Weights of a small transformer language model.
Size: 17 layers, width 160, 5 heads of 32, MLP 512 squared ReLU, vocabulary 8192.
Training: a variant of Adam for these matrices, 3547 steps.
Each number is 128 + 24 x the weight over its row's rms, rounded and kept within 0 to 255. Layers, rows and columns count from 0. Numbers have three digits each. The size before them is the row's rms in percent of the matrix's.

# layer 10 MLP down, 160x512, rms 0.0769, rows 0-50, columns 0-127
097:135114138132159145146120154116159126141122139134113105178131124113101088085111134109118080114103137138169104104124128132135138131143103134125127124150145125148118129103082124089115187079119126126132062102084133121149155121104092135132100102126074139109096145169167142135107159173113141117130147118135150153121117123122139135136134126160117139127167110142100120111135097118107149085104
101:131144147139137103139098133181136152119105140141112147134150135136134177090138106120115120101183124150140151117165140154116129103129107117122105114117148133123119109119160190150120145106129100106133145111187132110138125133107098136120121071147152168111130141095145120109157150134136130112108169085103107152103160130111192110163095130113117125150109122156111165120140096139146144104128
097:137146134086115119131128096123131124144151142110099161160130095117159129119129089108135134144095117132160138122144131142168105104111090114148083156162125106115098096119106127146168108138126123112111122125145118121162113202135149110131120118115111172166096096178146141163139107176125180135103155140130152172143120160127136120101150130160161124157124095121165088136152096095138148139084
097:147164157158139086094125130176147136143135127127135131137124157048164126145100118085129135131159150105111178089097110068086129129152153138111120096098182138088150121120154132122142152140088116174092108131142147113144145109109135139096128128128153151150139175143099141118128108113152127138144159164152127149094106147118129129089105133093154123148107142149150101132144133106184171131139
092:083104183129107150160106159142122134139204094088126127166112114164151137116109143137117132120111155119094145128135142167126149119114133146153122153171158145113158101122082121131118126107144138127084117098125144141157084136132123138125102116126106141128128137143130116134101139090122190056095128157163113165111093125127109133151136103134116123170105129132158139121120142123106125109051
100:121118144109133134132128124137123125105087154129134127140052147124124114122109121121114137111093104147100142155145080141083160128131165114123083110090111154147166101142105132105111139113092126148150137145149096100111152145063099078148144132142135088115129151125162133133111149171144120138122088122135080129127149105118102115140141134125147088117147117179093127105190134091109133128173
101:116128112114123108069153144124131141137151119139094108096099147172083123082127142117131112137104107115125097146140105154141164087106170109202147092143086127107118151119144192097150138115122139129090140085129121167118119138117108107093138145075119142157117118104104145131115153119134154108122113158080106097148049118149107110130123116184147130092114146118141114124082123151122130117143
101:156165126102133153097136093141108104117109134138145109092102143158107129204142124124080168089125120139124132128115114157098137136113067133158112119126125134109122124143131078116181199144102098173151131132152108128096136150159169113068122107160106074124124158166092099121131143151135141145096138102125116134121155099120138135114141079120137121085098131138118154128100108159141109149154
110:149102187118131138130186134135145141129148147122151132150103106149123137099127135165121115168142106122165161181127136151153142108129102160131137135144133117168130130149144169100143111070145125116131143124128117184145145118125142149132154137099137091105129171142098135174143147133103163109135158139107113147112118113148154161124164114148130140096113196120136120099153141114158174132165
106:100117135088145102121133104121158157151144132132116126149155151082126084104151139133127149199162136108154154147098148118118161114125163047115126113124136137126111096136109089126150128122117114133143095138097131156117138144079128099092155145128138122133130090134138150134093118126130097123146127160118077136128151088113103143150116107136150096087116137147132115117147135128162159128115
090:134083138132139150120118136096099101152124117189167073146093151137101118096093143137156137148125141126158138140116116113153177123121179123082153143090144108149177108155125092145145132107135131125133117113156137167190141117125090095104122132161139152117160164132163118141159123072083126102114142107167095119123084094128106170116114112099099133108147108157143107126130082150107121097062
099:162101154151121132109156132159136131171142105091146155127185143167121124157129145152143124111174105139164109137137163143127143130113176127101161146148151169130125142109150112141145151112163128123130139081125127127130178104169114129140130098125103163090158114146109162137140124110125116121136141159146144098098119154138167144132195139122099145150147121134127131110147155150132119106144
102:150127127121153128097151111147183133172129156139150141128135081111093128100154113125126118072121129161144095117154130128112149126133148118152169154125141156168100114112141183122140145129153150147104124139105112135095103126092092111155120118187130119120148127108136108149176150080080141149116112220083133126112119134166076135095166124123161077105140107149107118101130133125157110087131
098:118190147105124119188106120139152120153147128083129115167167110100127160118133092126139104120158139165130117104110132093117104136101093159156087146175141118190152145077149139127141139119101157143110142160136136160136124103068128083126123079119097124098164149092139116111075139128162084129093130137097082136043159143117112139103139171128104142135135132102125137113128131119102129146196
107:148134128134143147124143130160150161115080130134099104137124137131167113153161130137109140142106114118141153153108135123142102167179124108138140112141162149128171067156123136121102127165193134125114175125087136165090129132093138089101148103117167132119182206169117139126105149127160164140150156133134116128144127162114155174114156143112108138139099153154111187126105091107102141134145
097:119158146118147149136150138165126118167095088143133097176162105148108117144112109146150133112099130117143094149117120063125143149134186085089121130148149088162136098132142111097107156105114158123087112142143088131119121167112124127076135112113171180139124134130121146115101112157127094100112124091115133153097161140085095100097099127153100107125112106121133109150096070109072122145107
098:108151082120123128168097089170146113110152143120151096168164089101151133125118092138175138150127098101145118133145114120146128129153066140141122170135112117145151141101147118110101060114164109098109103131109136154102136121153103125117131102128154128128132109111153137127122123112160121181130104112128079123113135136117097093125129163119096094126100126135137121179132145161091129086105
097:139152140136055127119115119137167107199136127078139141114136108140120144115158073125118134144094120096171118173136158112102173136131139092155131110137125115129134156126085167133126112181135146122139149132127141125151107147155109119135116158072125094141157131109093108132123092135085102148111089135143111159131132148091138151110133101146145139123128122116140184115112120158075105155116
100:151098143152109119159090109110138137089137121114118161130142154134127200080101106110127136196150118104116159148135115108106121140115113155137128133130170135119122120108121135132116108119133134145163111129123159118138147139132065166120130094129139141116125152186116112125149123133115141130169132105130131114141140139109140154131128143122117149082132119119113171109101122113119084184151
099:133122063135146106089140121147140117124116165079135145123162080096125111134088140106094122117153129098134133106163147110128118150139104139134150115087085160077137129116099187110127096096088160123105139113120133083156109062145149190118101151142139127128154130088113105143110123127116154119131094137143124126147157129137122115103118110134141120120122134167114100117130121119114094138107
097:090117113130109124114102119140171135100110113135151137113127125108114091122119121148139137105152135113167113099165106091136117147178187147090113174170094163144117124129130154152118107134161136165164109152164113135166141102136129173175147116129166147150103123177153172148088110187144126095094153124110149128088177150089138139157147150125159121109153129151095144182110140142143170124115
097:130147152139196160118121150121137122123131139141111108116107075098145131118176086110119139186135161114069118103106091138169072117135078107146090188138147120175097146133116123173109131130079138121128157132087121159123104115140111137127104161119091123132075091140115150152114125111117131138115114129161143089135146129160119155149111179181149118151130135136128144110086175159149101149116
098:139087148158138112133173121135170133169177143091161112102160116175095092172125128125117132130106136115129095131118115071130110153143132167110143103167138113181117086097125131149132118117130123153105137108111154126127113111127196183137144134188130133136170149139173087164124162124143091123100138077132120163135095139139090139127138085168127112115151119154109174130094179125127137161102
099:123148097169136091115117128129144148124118151143088106127154136121135140127127121101165124140125159142083110127097167139129118144150174162118099118119146132138162102116089145105084125152166103113140148115104133117139098132122125082158110134125129142129082099130155171121123118119102101062123164205127094126155195134110153127138101137132133129188051119148174108161141154131094136108102
093:110130101145129144147099113114139089157153134079126128097125114163118110152117129126182098125146110116145099147127095132115105146134153089162160156140113104109159130112143135132118126105091124151132104137088153099118081150143140157149115194133118146109086174135104137074126109153085112140160100146128122108112130136115145119118149123111127098115119148105156160143139136147085104118133
101:076125144139127137128143128156145181189173144105165088154142146161115149137148135104117087103100130120066116111118153105153132152152103182119125154123137144147149125109084120148095162159121139075123120104109137113097101125177164114110153099096127131124106170148146097133122112141150138121128140142121154128132128086138143094131163131139102137151133155166134128149100106138064129133151
095:130139106150145130109153105126111133126154123159142145114163094136138100140135077135093112103132118139112140100059096127147170140072131120131109109076097129134122126144123164132119099077132074101129099119058132135115118141157104130125122088127173175138168095105088120131133151105143134109142099113125109085152101121115060125144143147110126143113105092134137126135105134145160128149117
096:138134149148106134140127104094129118097092097124082092129136156183146119133140090153117133130098101135134096135104152113162121143128174148087100138087141141062055145159107078117129129125106177133091113133141097120116116115133150124143140129163135096133151153117087132109162097110121164183113106151170133081151136113134085103110154161092152170103124115143147114106140088134133105102101
095:111131111148092138110114123115125146121166130169175102101109134161099152183141128127152170099132124104126169123153121125082114122141177083148146173144127149131086105172121115132113083131130110150090121136109108111129132132060104074151134114148149099151169115124141140118133169162103116123130093153103120154127150124148092118167156116141137136139123097129134174106090140099116146104129
095:129130109138114115116169137151139151108091119148146114135156139149106130118112119108132131124160139121121105155125137221149120116129085159075086127104165136144075111122134109123126142151133101083121129111091159107116133138090137152108141166153133128148092134188200147111132136097115090133116087099121125123058089087104145104099132130101150134131114124129159170132101153124126114123174
097:140080116161128140140174164125126114110066163147153141101174164143115121148164162131153111143119169161113119149110159128082136129116143160121131139137096105137146112129125128097072117114134103099098165107101140123128114119138117115163095103130098134105118092140164208127089135139097143110126117135140126123093141140110089167107108117153150157146135109108083122140117172091108164134121
094:170098115129097105140139113055158134110083103151152146111138132159114143147088129108136136118135125143100131122113079112141119120120148132121112084140133114179173109128086106136120099158130137115097091130128101157142169116142112108173088113126128159092103135139141156129128135134100122091146104110137163152116131122106073087134103150123115120135119114134110133086161132139125125102083
087:136083087111150099109118137142139157130132142125144148159136118177154137130091145134144121101141144060111116080114119099169136148112087139142112124111129112116123141170163140134118164133121099139120115149117150096102135162109125114162140123185124104078190062162137175133155178147147112123159149130122097128088107116149128101111105118143099111126152138140114123102144142102138146125157
102:148144166142113126129085129167137139153132125170128122101102119144113151166126132131131087150108152059123153065143117174137133118112117145142147084124148163140140116119151130107091096095147129105121104120117143133140102104131112200115123138141116130142117102139126146152119130093122131139141151120109157120133144114129150139175146114112115087157162119154129127123127139136122108133121
099:141149080130167175114171157167127142143103178143112112161143115152125147139164100164113154124094142118151133146124126096134094110159113171089157145157154091150114096120152124141118197103157142108134110137162133085126143164106161141104150094102138162134153149119104167160097099119137147197141133101117171122124123116159122117130090124140102127167149122097122145112151134135163100150089
106:150110110137135099135127140163108128171148137165121118128162130126129156148122122135151123139154101119129155116145101128094114099146118098120103155185126146130137155075116147118126082104116128109116136133174166160127153078160149115120142138114181115102141159124088117113152117150141130171157118101116133157151151147171139145121125183158146138156150130143118155110114162144138115142118
110:118122156131145102118143124142107154170115163133101124156154107140106160129137066127082139140110141120106156154135125130144169123136163114151124141094157150159138123168119116125122190135136122146117140117148141146119087146086134196116166129130062129140138110147114115121141096157137142130097112133105162129130149185099176127139126150129152094116122149141061152120155082145107134124085
096:117146113127146124110152142098119164139182110109117117191091165097152075117114129096164124134087135103102082147113140113156136134135144123132090154144121113146203158113158189085166123157140102128143146143111130138088152152138150121112134144091122107090120174109128161115090138157129126107120123133121120168134135138141104117092139106149091109117096144166145109133105142131138106118085
104:113158121123132154134119106120135094087101140107154127105077143180144096156135130156160151130131157150107139106204091127139119123084131103133123075159109167123113132153107120125106133095135130135150123120139154116115127144151151197112138100125141133074141106115103144122125099131102097111138136139132124114104162132168116094145135146166120146122153113132151061149134142131120135138113
112:181173130117137124109140134141141137107183138113119128124137144127155111120115073081114141081084142133148133100181124127116104129117125181146127148165143120149127141129147170155123103147113111129140160102134156139149104112091142173162127155157136117076131137110148119117139115119136063128150143152137138139140096139124136149136116163118110120142126133171110104094095177134139131117110
098:157164160123119145110118141125125119108089179131111087139165141159136116119115125104102101138119127136093161179101216114143110115119114121142130144130101116132134128090155115134150117104116150116094110158160169146124136102110149128141123121120151106138137078124163157129180127153096119141130140102155118156128142185126142148134115167135122155140136108150112135132116132135114134134141
103:090076154105104125146077124149106121150145138149143071106131146151100150092107130110138111124174157105116112131141161138142128134138067121128099110104159141092122145138126117104135116128091157124079095163125112095135147121142132165131147071153122094109080092149099148119116107136193152155117164154127117129145139090126131089099117114123180123143076118155103134124182099121133132126094
095:145141173141098127113130150116160125128164135134111096111110149107152110161138150140141114124111129100177148110096147119122114124141164146141163153134137105164151094148129079130155124130155123138145122095127135142133152110123095151160127168099122151129161089133126100152142134123152132135116111114118133116128152092121097117130156095110111117136136120115167079139115119139096167176169
095:123108098121122122095128124134139139135112069107114150126117130188138153120146158139151157129152155107176132123138137104160138117137133138109134150107179073143104106150147130120134100122105143088122150138156150127192145127150102124122126112146142145070035081125122182118093161124107129131157159132120146127140152138129103187114112132136128151148128114126108127130094135140124151115160
105:139131134163168071135140127098133121126086119141136088125112154135155104118130107117135135168067150162151160107158108164118149121112077153119135125114148163134146147120098155183140097151079089115118112163147162136175113106159118127150125122133108146129149118097105116117079157095110152147106139097127120150152070154173129166162123152113154131124119114099124130128131149125142148129124
096:119127106126168129117100156146143177158160117134104150153142121114153110084134069141095154112155078138100110093088121144111126163144101140114118097119126092111103137169130096120136202168178147144141142137167154105129112122107143097097128172120161135159146111122086118143121108121162137144160124129146128098161137116132115138088126124124149130111118118152158107120123090106103144130130
102:101087117100138165146138176091126160138146091102104117166161173075115143139124143164081096119135124138151110131073148099137130133106114122118140151139132087097082115136075125179094124131175118146111131127128136142090120161122117111067091189109157134131144105102087148153110156133110138110125088168131144125090084128143129123081103146153094139089128108131117126146112115146149183128162
100:128132122136155132123141107134069131129099128128118122151148120143161181145118140116109114141170152141165091178111147150126166163142135164108155146120139113197137134177099128109116133122169147130139145127143169120175134126123160116087160139145092145145108129117134107107156136132143173170121138078106127150101127174086191152090110167163071127152169123140130145127121125093130152132061
093:133132130103151112137118162125137121110098111119169097130089157099133124107080120145141132120138165143104113121135089113106123126150096123089096142084155148140138118118121121129176132105158086093148103145101127143127161115136133121107145153127103104139122149113131125076156154108101162134121132110120162157142142143098153114080125128133121167115136136150118143145096081136152092107184
094:154112118125146131108121127145124105102160125151158101159117075127105146132159139117143143097113099119154134079120136096169121156178139106173086103117154109176134142169143110098113156078106109104125123157090116146108149106093146099147119131087120131152195128099125160154146111106150105165134127118096117166133125133138163116154130127140157115128151141127163098131099115120099107142117
104:164128112107160099138107142135120131119115125146046128131148134088134152054150081167111121133066132118167108174128052113199119122133106075105130175092105189128121089134121105102110120103146108127128150095113128148086110086130086140126117069142121137154138103114144112108111162132159160148114115098113170077159137095082118094129115139146110112115128131177136096124166113163145151144134